Part of a small language model's weights: vocabulary 2048.
Each number is 500 + 25 x the weight over its row's rms, rounded and kept within 0 to 999. Layers, rows and columns count from 0. Numbers have three digits each. The size before them is the row's rms in percent of the matrix's.

# layer 4 MLP down, 320x832, rms 0.17, rows 295-319, columns 512-575
098:529499530515457511467483484492485488487503475488500501487506484502507525512508452519504506482499463501489512480520485546502493486459447512488541533520465497562532515531483518477535492462502516
099:513479543517483553500534480531480515574527494520505453458490491503489448507513487489487469515471505482517512495474475459506509533498484499447496482472515464505498535483491503486541519441487497
101:529461531488484485505518508514525493501525507490500506500458512509484486540492516499501530507517514539488529490507507509506452506523533521485465487507513504500480484511489540460525505488449464
105:493469453481530516528513485511491537516511541533471475511507522527520521507485522480518495490493501493519503545528503526515497451485483493494456503521486497562493525469541541473502505523470490
101:478460523561528457564470510466509532556520433487499497523522464481471466483506540482505497473482494520457442506481534508452477508536508495495490511495508485464484516506484524502509502515535493
101:531493511533516478469520489523492477520519527491497494515525479472507524499532485438485494567497473464475498518539510493464490478506525513510520485543500460484524482518527518492493494495533488
101:504528497490516529474509488493477500546461500494472496477500510511473510530481473492488508475490477478529494479511475483550508518518484537502497518515496507500493541531488536507568505474532508
096:519510510436475464548470466487439509474468527515496456529485550454488527549498478455516467520493468523492486498501462528462512518530511459476523504467513464517490494519502465476536458495523469
100:499517522491508523495493489498509510506493492483506485470487513493502521489462464530497492519508521537508494500498531522523514500550536473556513514532524509475502541514492439513518435487494501
105:496500478503495513517527516534477475495455485499485521521554483517481479485487522510491537566465508539425528522497463496520465517467487505482478511516496464486519491486487480478492473500505467
099:470484498479533506498490507497444500529461449502544494525505548481538524485463497465481519548530499515485503490490474539523535453469455494461490466503497554531513467500485491494488473515488490
102:487466508495535472462530499492495492496453501518547489540509436460497492493510511497445495512463500494502499484487509521524460525531470509526521514506521490478505447486499489549506485468463514
103:479493500480482507491532484530509517501518505528482465471488508513473518487471484517510517523506528495521491523480502499500502486489480520499487500505500457497493507520480490501522506468487482
099:459498484475520486467520479524515526489534537544533519481480482511478500515490516524541496532529494520495533507532472520514479495523492483464502549526495483534538493498507489486499511502546545
101:498519492466482499495490459514469540538498488487503483522467501515510501472493475527532496547487532507503490466477508484514514477488495513478506476489508519536485550502529524514471527505497496
095:467551475520522508511523469472526559482479467486507513518509530491497475489497500527486494490558464526509498466518497500484485518510514484494484468466451512452528511477489494513494494479489523
097:535482503535495490492504466497490521509522459511516493481470499498474509468506472515466496525524500488463506539502495522554523532471524490484472516503500480508494474508492495525527470552503482
109:509486474502506473500518508491488509486464527516494489513490496516491472490547492498513467480505452488461485472479514500506509516509484504521479463516526458517547498480507516481463534523503511
099:541463509506514497491532451476466536507500470495468474467472479449467468492522485494494534511488486471485525470523484492493514505474486472523492494482506502456529508462468507462506553506476488
099:530512507501482515508510462490451507503523506517504509529477481501494542461467498522481533467504504513548515439502535505494467466525513485491513474508494493527507529491508546498494498481501485
102:476516487464475497488520533498459541551521425527556517542463500472495520514451515512548503511523495502478469453534489503511532441473473464524499464485520549494527499546466509513487458548477507
101:502485506518441492524503517494500499465532496501416525462525488555488505481493493543504508499551508552439432502489502497501481526527485514510524530466518517533523502549492551518524491479550499
099:523470425520486451545484492492505509483457458491534526492500461507516507474524500500505539513537498536479525436510484460520540436501525504570475521502500480544468480483498521510517538510511487
101:519468478489549461469480519473542475478491535520521525516498534498512513513530501475480528453494535483458532522533494541491491506487489523480501502491503546492520500475501500466487496517470506
100:533498490513519496497477494492463539547480521462520482493472467486496520519506521493491529515525474457522493517528563459484509517502452509517536503528526521540514478466506468492454514492532502